Weights of a small GPT-style language model, trained from scratch on English Wikipedia: value residuals.
Each number is 500 + 50 x the weight over its row's rms, rounded and kept within 0 to 999. Layers, rows and columns count from 0. Numbers have three digits each. The size before them is the row's rms in percent of the matrix's.

# layer 10 attention query, 192x192, rms 0.114, rows 52-63,115-127,179-191, columns 64-127
104:566500539640522511486597447587450504577496491509537550434493490465478456479436495503543561493502478466407534498485497441474491469611502521620422531445534499481479557516557490653525522445481477
098:416506484454442497517463582574590481476496581538441519546451464574499500456500580454615479418570556543488517563415515461465459533500532509429376453450548468531455423481533528561493619515474557
097:445439600448555519531428511461452539499538389494518527508544488537483489572455474502480556532669482462527496509490446640534438590549456516502510531466479490502486431455510509498543534470536465
114:569516362463511455470477485526468553444582525578523509445601482465447443528531458516465549509495512566523536461474533541500504471574524467528471478605478434458544512467494503472367563545508433
107:496524457473505448450437498567521528489487512462456445454399476525509536466521468531437551504504508504521519559458412442378521490479528597428468509449475482586389444472506523445477506507427561
110:405562486530513454555485574453474527403521405492487542546440505461438595479551536459438516597432470526542516469456499569550507489541506420521466555441411541503471584580523487574447500478450544
108:539563554577448452490555494496453521531430509469496434450565438458455498431476498435513523499512443548444484487511431532506507434457428461608454469432494548488434451600558512577449542520403502
114:579576476520514505559547464528528509392385542567470482503550437439531430461471498551489536523452439421539436538525445439491535471513464470461457590533482534495494520523527511475459518435516479
109:491496492437451459480482489426543519453461419483471398464443554523438455545401498492584418540500568453470536343513547521498473519515513510404517463513518456525574535491530491476528485511575511
100:532432510496509514445488479537482549633501483517537540522518552427540508546542522535486452593525515452498472534476489603504481567497451452491505548581601474427511409466417478582483440650569486
107:513532400458456453548450419571440569490512515499475496542516533503640491563495518484476451465486533439584386564454480439521432566455471453467511529492473514457537552484494521485538525433466562
113:563534421541509522472508523493555551426545473358522507437495491502562528430525437585520480532536463560499597490405492540541559512488445412474499512427504573451401613575451531559499495447486485
090:496572516474520505523440389502556450462482542453584525508536509469488514468480505590449464472525555424415434504485441436579531439457430536610551504473447470430472468590575575424497592555495477
092:553537524692547558531596444610423486591500486488534479484504525594502469491478526549511617504487485501375541455473486493492490510530524525522521553450536469413513572484534497594458545500499566
099:485533493553418499548521545556589450430514586511487538516478512595497514521453508515566460416531505550539535514464533521459518498490555472532429427512529544500412433513462539596458585531537485
090:537509557424474530550422544474440542520508353499454506514510536519444469517400478574539525561616506497542521494464418617567497515515490526463432583551454487510413442455460461515465549520534489
092:502527423459542429476487457502423560449540490509449493412520539464473474547504519538420519536551525513522524480430546498473466464567479489443470481612508424538523518496567543530399563535460436
092:560507480469460501476449557540453608531508472488446491444340502544491575458589356557475505492569566577501526496544358493422506492506423578425529505444505547548460549447445487431502469481426501
091:427545497480499387531536562417439544462499472557525543492448474488477626504561487482378491546417498554507427487440452553477488588549490512591584504476431489540576484547536513538419498506502495
093:504517516560436484533474485474444489598516428486530476438522463514443482501462506479523431514459462529440471509549453509501540422486514464546487468458433556505495466639559553522508562512437394
088:525575443617517522541484473485452507400435501539464508545485558418471438451460475475520540571436432427593468466540480512530616495520526455466475611554444486467507477536496426488420504441522517
102:549457516449487443543481487487505526448460437495452473415437586553452455523432490596578440544548557519391543434452516455508507511541504508425554440486506447554475526480524430468545502572531557
098:548493530488489491447424467479435550528458501483535562468512527509506530534484519459469498561518488485480514512462500637553541512474455491525494477533459506526514434550474490598442409582574467
100:497555470490422479558405474537415612466467483481469488470517550488612484599396535494515445504436524442537445514432527515503491557469461523487501490492488452572526574516504461505550573431491604
095:586436448556517533451512534574563540423520514422588481390454450493546419389507432541464441534571423536479519472476506505507574519513403520542549572418544543444397528492503533528515490482530519
099:554556516451532547496453405531526491489506549487544501508500530451444553517515478572455500462479566462390426490512409447599504403476427571597489504485447484450498474590578556410512551506484467
097:524496522648538525517639460576466510539585497493562519445511446518492461503444524595529611482473507479418529456445517437422498443547508532520468525505539455466449607478554455590500489456474489
096:450504503551416527511568541532579444392492596536489555527439449579480522469476527517588407402558521542543486565391535516478491483519552459454420413460540563502436465452504511539478634474493500
095:455555547464500529493462533462421557465562411461496479474542475512461420547478425526469542554610535480545510544469370628564513537558480502477500620529503493491470325430518473495482543530532476
100:502512397471446501403481482542468568418565509519509483449510572474459427490583537516477535494519595550547535452436514528526540476503472478474469478594471432454639605477548537512401538496551411
094:514523474425479500487473544550496514431522520488514487437384455522500569450562368564514476484502589544515507482535370556435515506469507569378542490422518504552381471449432502470479486470441513
100:442524431540521363557499605446458526416528416529517513486415447489481578468540497431402480562373435551589451501420510545486486511535485433546543505494447487536481481537575513521425520487507526
093:518558579530440479490542505468465445579426403526543453473587451498454538462462538484552505521471436503455481446545454558512517426474482444607494480435449503467483506599526533544530605536442440
101:545581463526548524565519477482494480396423515605464500505535483440507433450486482574516538553513459444532476487493461453472564458450516482428469580492439517467533452505524461549446484518521474
092:542416513419446470514480512452538496408523423454493421456429547581466441524452496549613386555510514475448591411510536490519514490483479533372543468448539422581518492462519463478502506512523549
098:557453533544512492433443426523453588582446477479532545524484532494525556543491479570486475585544536461454511529477476561542523500484453469505503500554454465471509461503487458611443444578547440
096:492528447488472481580478458591440530501529510502555477551543504488603491578493496528525456501489546464532414517489511455510464449479418492417540471517475493558543567487508435580576535399523495
101:508504464560496544443523519560598569446536489425544496420498475486544450460500403541509475526572447566486503492453522539546592497565447505484560593481571568424375567521461487581541520525534551
# layer 10 attention key, 64x192, rms 0.113, rows 51-63, columns 64-127
102:478513526487533606552503509536429430512514579508534485576487511467425525550484513495439436385437459428423551451494450534493479538429474514597533497432461431487498521443606540544536535494560495
095:522531446524468508585552489455502495450541491512415425448539497462473441520493482662521521487449525516461532539423474557445447488597500582486523587478514503518531506455643517533547426417506489
098:547538439537490488442561480503515393453469588478458513478534509509519484502528536540546413442529478540501503505449558434469482508488597519555487452452551584564482423567485470548480661517469505
097:500496480474449565515428515557390585469462497549508470532436495494515557501463480552397424517587484416551478491444320592433514534459522484495445509500474445498425441434448488449540530483518525
101:543542409423494524482448508533584520460536564515506443465416436537520415523457504501438539446442582494565532489551525490431476517503564532511445513543384452419534480552485495508439510518507563
102:509479508458498586531449549530525546471545532487538559444430554542471488465456528465474506471464526520471427475532393491566504439500560593495446466438635537521466534522543453507481493506537474
102:454496479473447440522507538532532505543487510548596557514455550488471523577467494441476445518410456350492316476462556497514497504480573492486564488474556584523456475572606519590466537562466484
100:522529461431451484581577396531475518509522469503457450496509544542564550543591569589464471433453561535506477510385456559576552487515451498441563519478563584596488506490547460543508513521561443
101:468448547615538432519436424491515485475413495542490474563445441547540463378477526527449423536504529434502591396550463516389579467553545521476552458470428585444557532419514515510444511522537463
105:488455558405586511491418445458494521522526443414599528459490447569411485484530500488597536595441465635520559502547571518489514484523492457453518451517434473466583546500500378495537434486451553
098:573510490556576509492461473549485596551484501495520559525516524499477566468423473542482508518512431526450540545481449489477520499499545455478522457447501521539374455448490443563477391541521491
098:523506436458520422496502527536428537495558466471590527481511524558512464498549617505503579418485393446460400470561457488511560473418500478396499543478511511590493558452491517536564506528497516
103:479542510573537524436550535523651577387463494517578457428475518551490410561495519516412408451463572435478415429463457507471539510571439528525564572498436521492463463397500564454453469524467484
# layer 10 attention value, 64x192, rms 0.128, rows 0-40, columns 64-127
092:484580417511508403556428557492589412490569533517468564551510522422523520486450480506426476494429572489543421543511445390527546537477562469522581424524490496378459483546540517391482451476477466
096:481420459588479439438501525546440381512562484505599503565495561496469539514540465460480536445462524559557565478472406554562517493451555491524484598531461429385468395447471518538461528481537475
099:513519482523469483623506393466406421543521473468593506543446494480457539566543507536507573502429569521518514548447549484446438442484541430515400453483564513426483543523561493503430467490501505
088:502585452468541509534505514523555417549452551491505453564429489549542541551502552500500449504452454460571473547546530522528459560520550478417507491417317443467475425412473512546476574553540523
100:474508419505523552568442429475444491481451493464417515482459507534508541547574452488539507410436418458461602528446476534425387447486545516518518484482508489470555498452477490542536516532506548
100:492567529541465478522430510511514433538576554465472483548499491484536541505515450545452513451475500481564567464461547466530484506549517523461478427361641495410493468421519511506476518519443517
118:516389508444501529480513491516480524543478480454471562526436508555495459607613624496483489573515519543542490548549521409504544449511445466556518552494414603601537463559471419514511627576549445
103:555517493478524474522600536471534538436349532516439500448496521483465496524503523467553511533545504532588507540580548511536454512563445501426527570497496452511483448485493509441475509482502506
103:582476520492484476499474528458513517498453469433484532549494595527487497390424501450437481496579540504587450532560485542683608478501575546422531564485403528476480450525534555434567456532475472
099:501522564497535455535534447533518575539428583510485442564520464487592472531572497532516417531475505376442501532450523445441443574506498460487463428473504510539479503499546436516457498514449570
086:353508532473530485564449519490467489456497494452537522617511559651500526490495549448489566484496611463427487502491477546554481432543541436529456475546536564450475553491452471498589546493519444
110:396564461523533487577528445504500479465425544505463443600457430536563558498428445573427455412458424477524519536379531542488466482572496507439477440482583461363490512484470509526501424558440567
094:514482547457484610460572578478484517522472495463535486476443501532467408514518520440474459538528470423477530496579524466447577448469562410542578518575419504612550484528505503467526494519479456
101:440514530487500538521434561562502513558526471498624498486542551531451459380458456505432559592514481504477458466584467476479559480436597535650566542470543452486544421544494539493531476484453503
097:441608505459519521501455478523547478554516524513510392471497468531481456499508506556502508505404512501484554561591487457397540498474522460493458476564510496613438506482446508485497416444569520
095:428448501454532471471539496535457434520525493551536478534454641514450551497519405393436502448462524492536538527542473517551505545427497464524530572585425502475574419548456528542370454448546468
097:585486584449505455529519570543449458505543473561558428534526470484475473513463536479511590553417545554457482513577509476443566514435486456610526558534489517517463512579529512498544485436451509
096:514461512496450582446502524461448574501520501493463524465512500490472518573582559424541455501506567505582502436504513522530501513497508459517430555514473530451521471516458454491475582498559484
103:472473506440530500606434535523477573506440444463452533544506514548522442490473429473468525470553480552515474462442500516505391486494470558440452524497514507488478517494575433537475500522374517
107:578460569527432507424482468532549484484458510476433533522575470470568489493545537539527427522504509561470429532471528393463547448546537492497552451498538548520447506552495462482467496510426537
084:474503509486530486400552439476463460461537546583532506414515453483480459505519450488453519493499572504501514528490517403553463519476540494540617546541422408520534512566467441461440503475467509
093:510508528531569521571507473603503456556528584526489470536518543506517539542546473582481538471564475400570463589397556446516415518527571477441462494451604568469531481520458477430496493530417535
105:511443534540465544471518560515510491544555438460521514460465558494519505497550539492544527489554614504535510494542469528546604521509493528592564510563508498514511469478515564495605489481563432
085:580366471548536472536558540480453572616532451492440496588491492491554523526514502466455535576494521475464491574495540560560479510454479431386608512525558538531531503487521578478567521586515501
095:463553478503515481534526411567382473536578371525590448442541562462507485498365435497438585433486504472477534455501423546484650510580536447593467533422486516502502484461521561478536474474512564
101:478549458425482446496458495514626481447433466461457520498481545485559521451488446535453493441534466501525464540519450520507568528429509543377434510514583513401456514450427488456521467485508477
108:527471570431459548463511535493472507495435475577555505519482508478481465474559458497583500598460444481474565453537535496534504541490520533595454550666421595520542468449516460612437553491549409
113:493504508468527470532566521508545462499442549541572428526512539468546509531456479420491516432469445440587473566500486514520489491494508489530446525572503483413498461509476566516339485456498520
107:526433545542523561480522599485497491497554541561585522521510574506463522521493476563539529500515439440446513479452510490573548447522429537522469595515409500557531504450466587517470557494515515
113:547505527474466520468531505514602446501441568409494560526503469543612534576538451452473470550488525525431559504526535508541543504574572491517550498494518465496611497551533456486515394541498535
090:584491576491417538479459554522457542501521495398491570519390579512604535558549490485496488475505492456434498498443527460485555400521520467526440481423477548559539497476490487498573547494506483
091:432524545463517479397581498454527442537570513513479432523598453383589502482542422499499603485530485462530519486465467558573541512596511514410489552442418425458416457416473492467529484488532523
099:463512462520474519418496537464468418513510526580522480442509565498456560401440457456555419526531397484470565500490487428475546541518589554523628518470460405528438415448592575494419485544567488
094:504555468526461557538477554425512475492452464567491437460507448596463397455475440450452510533500480502485563445499526483448594530465531422463532407515474446622528480418462513535483488473526520
094:422515578470543436538475483512477509493552510447509383543573449464499501481383512489439494528437506475540438562508478436419474550463473459533499538492455435429521502580538564457434516475440541
090:482495555513537508514439528535547541419453443491493488581502506497503461404413507473463452492522470550564483506490499399470509555485452481469508577532485449479459579479464552493400515394484608
099:527437546551482522512485495438534449555532518470451610549563426537497538513519502562520489479507471551498473483466504586420520463514488533407488398406626498509505480569468491487589498598429518
112:518490434463538553561522425465445550464452526608423459508408441459528523543543519525529530425327452490516578518482480512434384587486518458514519484482442464522526543416451428522491517558599469
099:444458533488507471495532495484543445420516596522479509614483406516478511514537499508482472473527452461516509490453496410445499562539624529488494487470510450519557449496588497436390506515423529
114:484546481419560531540500555436615535542496453501548428430443509558452475460445490471495576538500499537500439466539468513534613505482484483563531527616343487576473456557504511515505507494571487
100:466656381573559511549531451443518525505490515482496597486365481515544582550492512566485549461474484494593408528507500540426489478488510463459502501503511562620502533518495517494546476541517512
# layer 10 attention output (transposed), 192x192, rms 0.101, rows 0-40,64-104,128-167, columns 64-127
113:479545450508508441514552517543569487509542551543362563522584523549602491476529565563429376531533548465495523595467481461419474544544502496415426455518575428555512551549514482570529569499534487
119:555498524515444519520503429457454499549508444519448599404498463498401568428472449450464517445465487449518501600452424379468605498472533508518524422554443403538504490541498539469506494620462494
124:582455495578583510489430553521468448481530531506477565485407515502356509427418555499516458604488462549559464380433540538561448536478459523485489571509450524437551581616492478476471483573509461
116:481529491548520518498520544501449506477488549376430566521400548533460489489470554468502546569563507504487546482542573508535528532510484500506604509409400466561420541449469548585461521423510515
123:501467595590489466497511506472467589494567578582527560469509555493516568414504593563510491476524507524482486595602488439559422517487621520459588522495475524473447458485551519533453425531508530
116:446468438496510512527530554572525519575436461402514484555488495508568513524426498591495493500429474453464442494496295502518507502579477495456497488577479546446473417426520601354529485513469535
116:520477454507470477562479461597500451531508569482436494504603432507525541454499416454603544498413541475544488534533437495471433578497514562525484579560555442532475465465505575455561398483529483
116:570474480539524434453491449505494508584559531500385412463539545466401561425483512466555454433515452524514416545455511558523514388517513517477547485508479626476492534476561483561453511512611509
116:425514469451484479504486573363510527433501431468480521505454601473495516421507490512587527414544484572476560611490350549531528559516537596476532458575505525452506494586563415488472533491401495
115:472417445468397460466532491502437472526501518462530467443455519472500545472544446443466483517521475466533442507514447534436518507524359424561506513473520566591546469549510508575528465536575437
118:430479488554529511499463514557424427542456513534510469452487551544542499515491524442470531429504557571521556500508371482449530463500514456521445513569466496484515473488510482409475555422536477
122:525419503618445498513415572526471491495421471515586390541583481419528487492448410396514439545509481588421493510498504460499575408539571506541504486597425425568489491473499479588439476452437537
123:553428540421540399399450529559430495572484599530372436547402505509541483477480536493472437499474280526422503478477492498467545500456540583475432509464418480475532511510461522528513499481545504
121:560520556516452521485502468436529455490518532494493496497601556547510475441448512528580428433478483520578484478510497398529511475498506529603515476536557562445564527589583500538466459390538517
119:477570459455522545493464547416528493566533450604503441501429545505561490469488503499530529495418373463541469586502574509574494441541454508547492513421535487502515464425524537496475409538447504
120:568499522556447530536458505476505532464533508528505477538540505459447450486501511492511574565579539453527433408557475531523521508515407432488423413487506444439455474556508559481470494600574462
122:400485464585476513483557541616546494519522595523549549549544523393476492453506439499577513540570502526484494590531572517513480485541477455443520432478435374474543474469415429460424495536507462
117:472465556463472534491506545570505531506527568460484582538491578565489452512456480432446517495580456491480487470528543611488468486441501513466477477574474426505533470529502557574517596405407454
113:405503569539422605465528472460654508581497466532420562547466521523590498522459464603439499491400612457526579477448421477491468471492540514533490510478519524557497460477497495547471446476429449
114:383481495527549544507513506395488554457501460526483503477555514582545523431423511450529485451496581469532516450511434518460519453451519395450504424567430485507465470425517486520466504488528474
124:467499509432497480428552496483422516496492549506497503615562479552519489467564478518526444470503488534483512633576596567499512472527450622507513497578408495543510490445531534485482430528490579
122:503573417472531527493531454515447601393491455469433450457495472522505488483562505532445657550553473580450498527574421481521417368481545512485458499543560469440546511513515495532497468541488545
109:512435483465523477477434507584528573463467465377452479466510431499472511532598520515510521447554469493542543480494374455524553434468620532561598556455532413604456472435507457557478458457536458
125:454500491427500429560459511481577553528526520528494474556448531537466503490538477498529414502515454539514451492497411548437580586497501458462475504494486455470485457434538537492508420652485430
114:561625480485498495521459477428496478454542560500477474498466448444424536474488515486525580489530517467477490480513512447497441599569571537465454434534559476523498537461476464497420562482483448
118:635539458489478560477527470462583430451505450500503541507557471523439443418503450498462503447393387497500445592530438496506500458427568521454473513491541498486529397475538433428506646485487456
115:463462477509483416505638480433478466456467404469509581480512535409483526513380469523396480522557520521504469577597548504530533446537458468591433516491498469476521504531494507529472440628457563
113:517453543456562469510554466515474463565475496430471504549489494541559470609514481492530473530474561446528537522461458481387442554462506582511574525545514565539513506541514518537485435407540395
114:444555433459601456586482529438473548541514488489446462545487463513595394424585524469491515567549495530560470485551499485458521561541421499466588496419542528570555454614551505410468482579492520
119:430492500478533542482509473642492447465567481509602463561407621421463474411490483509495543527504525518608462506520394536467463593492492448461517508429526573483430489506569546410532492500462454
120:518537558414414547478485486475399471436519522507515543483477474461474474495492543413540487440467568515431490508516387586438511523513498437459458545459483548465554510585480471491569441568555446
114:460405537546565461571500556498534423488503495489481393594414533394505487475478524399542553483476530461478530575466447467458543593437480513503454454422601457471533389454549525487510460429489543
120:503548476489509511490523541353427467510469481460519527499509537544563583578495437488459469620465588457431502458499442597443457474505551477438497535506582528525481485508472501494449576491514552
125:580476522435477565508522556453500529448491499505551529470633468487501566481498462536463547509513539555494410544455583381439509420457630550466470436490481538536478448459547481468464544456579368
124:455543621474507480460444605529560507449486469561532523492431459458522479450484438533483510478424495528545463516495609557518485512456431561533475607475483555463538550514559456474511507522548500
123:507471467558458429374552485511447499550471476498570461543482581532423523468567501560481475406456525468627494493480629482451412463449510441496569447525505444439536497499443539589592440429500570
115:586516560544466568454467495435610386450494454468472483565577516426452514454481499523418515344469539444509493518499422501466400451466530625466484443444526431455432611513602518578480491489510458
114:450549415399511520457501409523571517518429480463459450438583453474472511514464475478562524511481469489494465477438642531461449525436475488448514458539588515521545475558538471496570444480389530
117:473439377476544469461544550396484515527462505514515474558550456510421466552479573554583505386511441509479538535484596479510464533549544528548528528400601540514503467590520463389437568515532578
120:403485484477465517485485508467539515338457393445518621559548549488502503466480455520485475499430465535588508472504453460490515561533548481491518484499474531478533502442543602490419523557552592
109:504570525473482473459462518445419551513484555459494529584504543425482510439470470586467472417570504482473449399538515559529518451489455412496451552507462399534461465481521481534542639539494562
093:401570553468485520522446561494495631532504398491465471468585490458419388487424493532568477513498415521464529557593501455520402521388469474440483562523592531514467524535504482471448527495539546
090:574376528548497542451438443509515522425640470421407487439452541498478467451439525464445521533491544584490440494532325525556525494446502556500529506405451522499513453522505518480442526516407515
107:520534494548553463424539613445591486399541557493521488440468440445506435496455473393525450462460499449528545498490328512525473522569519523472409485432497456472504491551520505426572513507557511
097:432455528559515407534495576529494567462468510504488538501503404615455451492474427470507487479486479485469474520477610496528554525493494529466614445433523427441505547392498427411492538571569391
089:546457530535600431476547452450526529414489570533543580489534511486599515549525577443506461400459435536464544503532487554523509510510547486520483455579552457459540507473420473485505474485511524
087:510520539495405423411517555535504626471490510451523598479584512538560550568520572514581538510483443501440419505546483475572530480526514464443461488503519494503492399490460470460527507500486575
101:565503489536488634496514519476469468520467559441514545485563526396554543486509563496517540553460566499447556491370517562438532434505493541520530501489503480516527498400386560490506546513529594
104:484544412577482517424493433464431501506439488464524486441556553499430547456480591469456430535520505485439468469432458515469455452465433518414552589511518580431491516509410471559504531508483436
093:472504480494474555539573514476520476464475472445505589443492489489418463411534561504554539527479472537392556517471516427481543527450485506522518496545496538518591430514567466589553540510524407
097:511489506462444531407517606487515545500473516433430519506401519638422537566566507518523559515464497559567444568537494445463600461508552480512474433437603509437550479564492435562476532487573501
085:462486490426424400452481457545456503508496469559497536487534493573510467481559526508448543452471517476478393536412378532558593473469517566516510438501480528524560531500498514499507493508475588
089:440500585483465463504460532527586486554433563517492475465525499502507455516528364489569421498464443490527352493498663456458495468494548485534430480591455427496514594483451454536489507457458516
097:567417548607519486549452495535509429526518484534515437574380483535550545455489480583476542506423493558505449481420500569459372478562558503519562476424488511494493518592481449506435503480471522
096:529520520498511544576462543433518520510380462545483440518548610587448514492382513522523459437504535464435685476495583419625470480547512482547487504508504516478535502528472461582448395487517582
094:469559530445600477544524491414512455530514400551468520582457497487524548524484578459512567427430525485445436452658570535531519468455448530462530518600541549424445576395450515543494561491574475
089:541485446578494590555507423575484517495549440431425365383489507474510467501491540442448491546561480430547476485435414576599498469488522536479495570545493454527447450450466597477422518514478510
089:432481488522416573551493557576463518488516500480441429483503548462494398507444522603562502548540537456479564552444398534513508470514459425483533538465426450400448419588501501561492483490580469
095:548457515500473522613508499514532534601517584437451457473489402434513492387483515407481416573464500612527472473550414577515474519522452505518505477518440561524527523613493521584475575498460405
098:476583594540543515490453499489567518463501586526446506520482529470533455496474495564456529505498474418477504399411586578478575476411552539571448394443476497521537453503422601502395495504527622
090:433507497586590416471465439459518566458593441492491499498546501474569583475443499480605460487511401440582397398467367576481519498487560399461443523476487496476497515438475544538422516475556469
091:472449569486591473454512438480443488456431455457524555492531439557555494575433508586470544489513371512516484492470448544491462537545406515552538531529422554455478484476507550460444465556545483
092:533529454490484493468516394495521521552422473511423475502483466557540434573536541436486573528574535518430505466498626587455571501542508504495433469426491396509538489516524440501474422553535542
105:414444478547533533487482483498476471524498544422499569443526458492468556462532539472435437536523506507424431549430404423479529449463434541448548567535575511505490537429460541478551571514494509
093:555465539433531465453447501519601613512529560493473454533355530471472558501462476584456488484520563581609486427508473473545537524496547513566541561551555543613509470478466492445447451611452601
090:445598572599485439483408452493532463474559520591411472477410471427500503432430499583613526500561484401494448435492415498463419528446525491455447468502480511498561463471496432487522500465545539
087:533464463521425458595498477563549569580545482475490461447471542509392515457525532455476507528466467456507573559626660505549427486536592483548517533581495541466465523586590465477536463524450495
100:490490525589477583503539500535448491521483496436519464519536523463450462483484545479423450558456508525494537518526458560473557463512551417563543562455466400563539468582467572467465485447478489
093:507478493448480586440497485575427475495512438464454474544532524596503519478510539504484396558487393455410499575500433456460463501410513570503522526619565532455423522551430529504497578542537506
096:561584448527523575519503504471601451486521486482547459457522474513481488450515580496434524505490582440433645497557592450469541394576493545508634560468521536512495581403529507430517474568487499
103:507525546445520546463432590572527553548572489536538542566497590463512421472456469521428509362457515549505508501437499394527513521565454481497463482500632572495541450445431512469517578527415468
093:519480457576503409494564471434526493540467500547520472482500564434519505516532437488468515500488443522530450423449452561491489434498520468524515423457477518510488459514538404452444396533502524
099:516492506523542545495510538528467653556621506574494416471419516470411487468445545547536508450495583435520605602501376497553464535463465575441442512541545521603510498442499504602488485458506470
097:530479528426443555443420643527445510565466524535510524527502455637436405514523422473444484481567446482463498481452674586533410492597492534544544487504397501501560472438543513451504423482496518
102:483536483413613500513487460506470526515617470540518583535485534543505601441503485506438509552565538499460468574500659390444427493565544486460540598538543584489491428496522514519528571452530452
091:433608508459517511458438492505486537488377467482524494552555512551493445471542526509579484399506465509401465473360461532507564480476531479468512519554498545572532541542489440620470462481531553
094:597415536500533441605515521471416513522356382544453389432464527486568373477441583504452502464555529490491554551476504439557428528527505494446538474548469472484464512445501488511526452489544541
101:498591517433465502426478572496532511555595516432514453405524477515490460490510430530565495462503419548591458388538544466522491588546445477482486421447453423547606511534478447530460424546584503
098:546512475554502465480535517511520454486536525518482459424494448486555494537564530504498445548484534536530389366508726567394447542469542532542547570521548467480540498450449497538499544475416523
096:466498456466538464388503496489559502513437423551497482447419536437472474562519513519535479514546483508512522509492635531524372485543540451461489521527530433533519473557342501540469511481532534
093:506526460530595535479509438506531479500460512545555572526513527509422478383482530539386516478525505482471594504560549459506515465452438468537592478503534506590501570532508436486483490537495577
102:468445518528584484495496439524489427391454572388510466513511486562604527395511488420456514526589562449487421486452680477609493469484471528480487571387517506492563551376502496500579514479469540
078:521438465467530483556587561512639532470454519509444503495572557587585549600469578433535434555531454482519599526447502534445523546543420442473439501565477518516491565537496521498445589436523481
080:429497503483494596441524366494527517546477502547517548369527458511453554555537487486521495488534483488519475638526428462484585470554518425463594449620495491537477613482562511555533503486582526
090:485438521507558498570426483469479465471424494500456532554498438541464511529548578460499440498505412577510436407435286510507551534554469548471521512500562515526556489595436409466456529557508497
083:487497588501540497563507529471475506476428519429516440469477462535529405412495484478570562486522531530515507493459491541421526537479541557504547489479424428506548520446516518491458510449495582
084:442501520612550547552626473500511479505472593541511566475532468594480556477491502455495440473417511492445494449561372477513531510546554551524589548439584504441460517492576523428506511402600463
093:468479455561481571505393466503529454564494471466500497540497420490518455494530399481534417523457434498551620576542497524520475472603517551449593458490513503401519429544505517442537435545485493
083:420510504556653446561550557526527464433503537487445543540540528494442569492482441461499575515479509497484453436524473493483551541473488523574423573566577547464444456492572462410599440466527538
091:549548481456609463482538520504519484534534540428467476462518626409486476511621440445595441544476500420471459507439675539492432458526530512522450507518438552609351505563516486517500506459518514
086:468522442442527523535521554488482507494480501487510601497591629453465525484511548430525465494582512522505556518483769499542456594509510589472418607433473461490471469506471433431419513443451514
079:444498578552540452450467535487527511550587497529496538486466428446493547543500416461473449412506536465477489534525603596448575558516476525421517509465464474525526488437489516490497596506584498
084:490458449514462542577514426513489534534571514560517452450536527585556483517530513582489512464510500552547464431507461485490468496499500487573467395437480444639610487444587411509480547404460476
082:533477559493542552519450498430580620495508468547553510543471454424603567594416457401606543514459512456490519559497538479439535517542528501490475500525589506553465479490552554507412465534485514
083:586487479531506495561577530569492468475461505501397415424408500450532493445463531478497563446489419449403571456484468498482618491520488506503509560466507563557512540479522506518594543519617498
087:518604512531554575429604377524450387456557460436515437443526543449556493478521474530594475523480384494521570499496459463509601407549517470474470556453534417568451445572585680527568417467465512
079:465501489435541579510589551483534502501485514494397562587479423522584528494476494540526552483400481480474482537482446631486444508491447545530504430407664495433530538418533548473411462457467496
087:497420530462562476529505488477506428467427535500549496500491491461450477449477480520528538550547467404472462452485719487490463453585495529410422480489535447540521505535498605522492429603490389
083:503524553464529607461550449533393514524473467507492456597537508517437488492427453470482482504492548545536574508564360515531500547467520437460472522475501417603482516520488542560484485536528468
095:488416443536403449501488430510527514483505557499526562583455471521500487462494426409499465477453475462480494500476317581477475458528538519436655536462534550471432448449532457474493591479495469
078:374511516531383490506558415488481497493421460485521443511457494597545415371553510566568613515425456404475519495495576476518478448478516583525493563437497497470497510503549504670465469494499537
103:459412515560470558455532579478497508512476495467446499447596415444535511559456479429527547386467474592572575556505722494469522539547413484465446467563457502418476459548486402496474508516570496
077:505452414503499537460458441496526509576528530448559435505505463504546523529479485525468540457453467519544439630569454566495560514505468511538513539551460466523472508531502454416589514573550465
094:451396503415512399534506543491530588450488504463425454418545512477487580466459457478498597529488411583478486529512696486505461422491475533442479507503552528522494543478513416489500560548471494
095:489524584466489614435507517468511557452477430478452457481396549437475524540479472483514536502509501551566577505503337525576401431584503473442517543473529538443449482534536462483561463505485469
080:465484438479419424551492464477462676519429511503492550569544480555421464480543509517513568509503473433535462554413419497470535564503517499447386467514515497379431580429491389554572475527440468
080:550531487496526573485457439417470526454456568501546553470455504469479539471475566503497457545524520536577584550516345525497537487502550470501569532545446433597549550403523535459443608424512457
083:557479550476421418481457558363569496442549492478489576360557445403542524425516520548552497498397469530507474501482464524416576488419445414480508476529469523546572415505500487467513530394472447
078:504492549469491435600644511485502521500533513544552591516479578465433590462441475535456485598493476555488577453450524485581470447545492507545535531462597529480458538539502526444630497449396486
091:544482631433519474485584573551459475549437457526505494445577464475482523582525473518560515530440445469575575434439750505537456553463562477506470489502509566502468580462547433503521429537485471
084:427537452575562520518467437524461522445557513489430553542482451493552486457533472424464426548489478464495431586495372524591509476495556491455573542407491502461555522450494489419495437489549426
091:464525528568480498389466494545558481506498481447511560398453579436449569475462518531465521486430575512540516452417635485519501471486426409408406575511390498601433536577542503425583314481483457
091:509562459522342508573468498481509367486566566514438477497468432422585589528518438522513463455454530557564500492502548595460492531483538496532557527515491482528510450492576499461534479568539509
082:422428475467518432488458574466486524462542515475615492510440480532572454517579575468542470542487529517429520570550488530455432424529535487537545487455478379536547441541423565530495537405575549
077:552476539458526510476444490565506441452579614493457531479489453471531591460436460463518496472486538476491495516660627543510374430425471476493480530524545582507522513625454463398581451542529550
081:563556500444433563546507550472514605495500552502586460466486443565442537497451594480458492535527565527440500483570356578455499416526556545534501483525459461476474437517510480490457468522507507
081:447474584490436392427509547461496481529491499606418577512552463453531474499535466511505410543528576503461385516501584495575523514475470610522548512454574492539527540542555491459503573558447513
082:485411539520479516469628472498532489456508516502502433516566425524449429478466456484459485500388483478556584437506505429475499600540492569443585487476512491471421484473440551554472484518525541
078:513455510487461573482513528450590515418503571434481489511580524531557518530585583528447472368516563539448539518498459520523528475484391518341554544538518499448520503567551512568445512439491450
106:480535523470522571518558489493490576463389594556490508529539536476459473474530462517474440507496534511518471455460138480410560463481506520500577450517543484506570421470561477488465495423496501
084:493446512489566507492498480449407585490448409480459555530493395481449482499480522537502465417491512557551466522464652515450413507525530439378451489460558483554461500521426468440487455518562415
083:448503513448427624520543478449481613497485595525568550474508547465510555460502521469497602514444474448520452477433532428484482463535412575517504505476466506586507510552516564442542568449551462